Weights of a small transformer language model: RMSNorm before each block.
Each number is 500 + 50 x the weight over the matrix's rms, rounded and kept within 0 to 999. Layers, rows and columns count from 0. Numbers have three digits each.

# layer 4 MLP up, 448x160, rms 0.136, rows 353-375, columns 80-119
455483464483475536545518423538478476467544482463580488484433543491496537446514516540520477468524609481489541480473521571
535533473483410524526506427553562536532474514538436446474527487547485434475393467543573453533494509430514544516510434455
472478449563590574587491458497458538483623561497423516446425339461500567497512503534547518463424515522542389556438448493
421482493449612424469515575469585399480427450550451543420452411424548452511519507454498459503473495525482475526430497457
405478435505520523479488541521457503479543412563523483433516461537551504486532461640484620495420526533451463530482493499
456534548481448578484491413500505505521531417580499473478586522460399482572507502564627453505447534566467592505490436505
460460589447455496565478395405423514495491531523464572469464506537500540542499496541512466626475540441527513546602513529
563603579556429562505445482481480515548526510480453476406461447537420543381468464445490425560459489535602590615489494547
563507538595441545465452484488485606474433521512396527586529567539487561432523434531583546536441459579480590481464511473
541581567455479421559567455454463409469489437446520525489457571404573495500485564481511534609474535517553588516460484522
480459545513470492480548496448446445465556460521552467589476579437497532464525534421495471468490456368503509445519416575
587533568468528510597427436500552570411517427512579537465364491489487562522538543502447486531507468507516487503429550587
514504495464464532482495512552428490531493446491523468552584491404476455443597607435380596485461546496493442526565497537
511520546478435384483504407518483476464491498492440454595546455557498567476479498491442505601486520457499383567466594507
388510567527524508505511523557558425524464470558555461471577510491531536484530498500548435456430509484525491547487466555
546410529430609536511507532480457484473470494552547581493514534532501491442456511513489422461514430415564503479543547516
503481588589347639412365563488474533579537560582482357516459551362436497458514345356469401490556407374627529638391456434
404514514512535482469392411481550432502492584500539398521618577508474452533494504445483448496498512562476510465419419430
446566455574541536539488415528516590503524414587413508544587483488480534418475405584527499491454439443584558492450551483
477522561558457489449492546504472490498458518484462498447497578573486613482416543470507443578470538522443558483466489474
517560427505480521488469551523462544394537523462496604525523496488423543387469487434544514497563509491486472546487480468
572556490495480541422516532529428517546473498500474408631525520549416550456559503456523537563465498545453543409508514494
484461471476473495513517381536547529520574532512388619515576542471583459566519628463510506518494384519434502559414596510
# layer 4 MLP down (transposed), 448x160, rms 0.0432, rows 353-375, columns 80-119
454413490513538496561513430520521515398453446468546512553504518515435458471511485476618518496418521479453518538411552440
484464450451531521560506498484587447490532430486502459466437462586444430495551478483492449560453507454428536508480523461
658574462528512500489449531473492450501546513492554472518533553435541517484507442480598500472452491549490416424551511423
471498523517526537600497491478443531451482499499484440496552534485569512532441533516463513589524498459437587510444517529
481567574448506517555469466458481407516442545537447533451571467529508530552478514442541461573499472565491482516429479456
479454455428503443584532542526562442520518495544494438504494479498575477578580401538526525529514469506536519474407538470
382423567515473493502455502328464553493534504493558495372488578539479515429541602591539507498494482467550528530507510563
467540566495579537497529449425520514488475514493543479425589527412467488443492500543492473521530466520504399462527552476
614447463478505560512560497544500449579525410494422501511437552512493598521545502580461601460478461567439501511456475575
505528554442481453474498515542537454498505489439449446584448604519556513503422496507519497468522436470472531584451474485
560443518479466504540445511576539499529558520483490497487542585519476526528493562522528507501531553429546545435523512552
558455487599525559517425499550538507596486533522493553487397496520561511509534450416425533514559526451469462548535484428
482601470503519421470501484546489485559543513532525589631441470556558457447554544548398486432519495486523452467457486476
495504461470580478439561475547517491452546535502518371587577369435456573505426548482451517480427501536604537488493508455
421541536562477526567498517534586390545534447571436517466486623571529456542506363523543507429481637459371496570574532536
482379542556515477411492527521514470531475451509447538482505512511537517460533464509561499464453472531533535480473497567
462492513618330554440488543439376550609574484545540431515520531479514402448541364444441468495470372585614502504352463391
497357426448501500412476484473492507558502515441535469431504503517534536529434451445464385552380625482394480515529538488
536574476618463487639560566452522508422430563528481470509465493507503456471454520500453489476523608434562547516545557517
517464469411424558507513518498486493417494407585507520468475493558479513502430611474515467510550527454420484444518431501
533492520549498570501535527437505549508454486604547546534553425455548516449583550467458512524577477495541555493485547500
492560483610532534501509594540541519406480479474492491438522480494524426539582495603565489551429460532476406566546549496
552434525462401509519526514433623546581550502553507578610449560431583528534592559477417571489557493404503405569552537512
# layer 4 MLP gate, 448x160, rms 0.135, rows 354-375, columns 80-119
421485484507518477487514482483530441504479494518470418526459471524442492471488529475473526474513419449520535488539474476
571513506476520495479510542485451505455472410496458398504478611488400425536529527490440543460484467554486536365552443503
389536466433461465534554478494496470544529467518425535427439515466447557370597389451415486550463413407523423420508462475
493512533508484462453492442457593470506482478505530499524453547405377425596461462415422418610441456529466557513621477505
415605461536492428527528424487502508395402515567499477482577440483519497516511518637583487540500462533477495459503478484
458587445485567520482527585598519564550496379573495426515452467469456590520542466475475458550427539501513550554396516492
425521542489456541440475487527568511480475420565561462552455541511383455586525507497506463459410539453452507475502502546
531557501593511454478451463451453582429443534514439483572466482519484552440485432518574516574511433519477548500444536514
448489573460581474473408477407491486448556478438564509526425541474541471546486554566505586473554504479414571533415432447
547556525450563514469513492495495506495527416516505561541437599462531516455437508494492524473502483527511477474492461568
587583636540575526533499423443535496486524465446533584483464486514498585441572396487422546488488452639413524564531491562
576492630416504542420561502469491508535547465491515504588511532417514467493599543508358564419514434509476437519541510514
534450403510505610486600618536543505561568493516607511491523499484499478522458385489479438476480486527506490440488450577
509545566493480536443455515522490514482519470504564498480558552563483493493561539437624452430368496548511535575569468528
440597492542475515467611492516479506608519508445563472527455543506532491441493540547493494570517464552555579570555447540
510537447455522345528563528494462475368525467426518552524530394661499480587447596605515563468410587635403550452492487559
601532508474565475541453492533504533567451630606499555524593580405454488484473476439464559454516465516544483439472460483
513601393550529645536505582520480549421521446489468502479573428560598496461542562514549578499481438527524462525351453522
562533516527516448479485534554435459433463492495449515546471490465501542430530553466535523502464448602433550446537504449
458518571448510456501564475499555515541505611491519414488459621494458507535523474478474412610434511442530508449473490519
519567515556558504476531561511483492487555526493438390632517401625445566385431553432487496471551522508523555439460451539
473446470503541399467568532463441490538469501497440561549515511458561482594520551458540582416508467532406487538414611505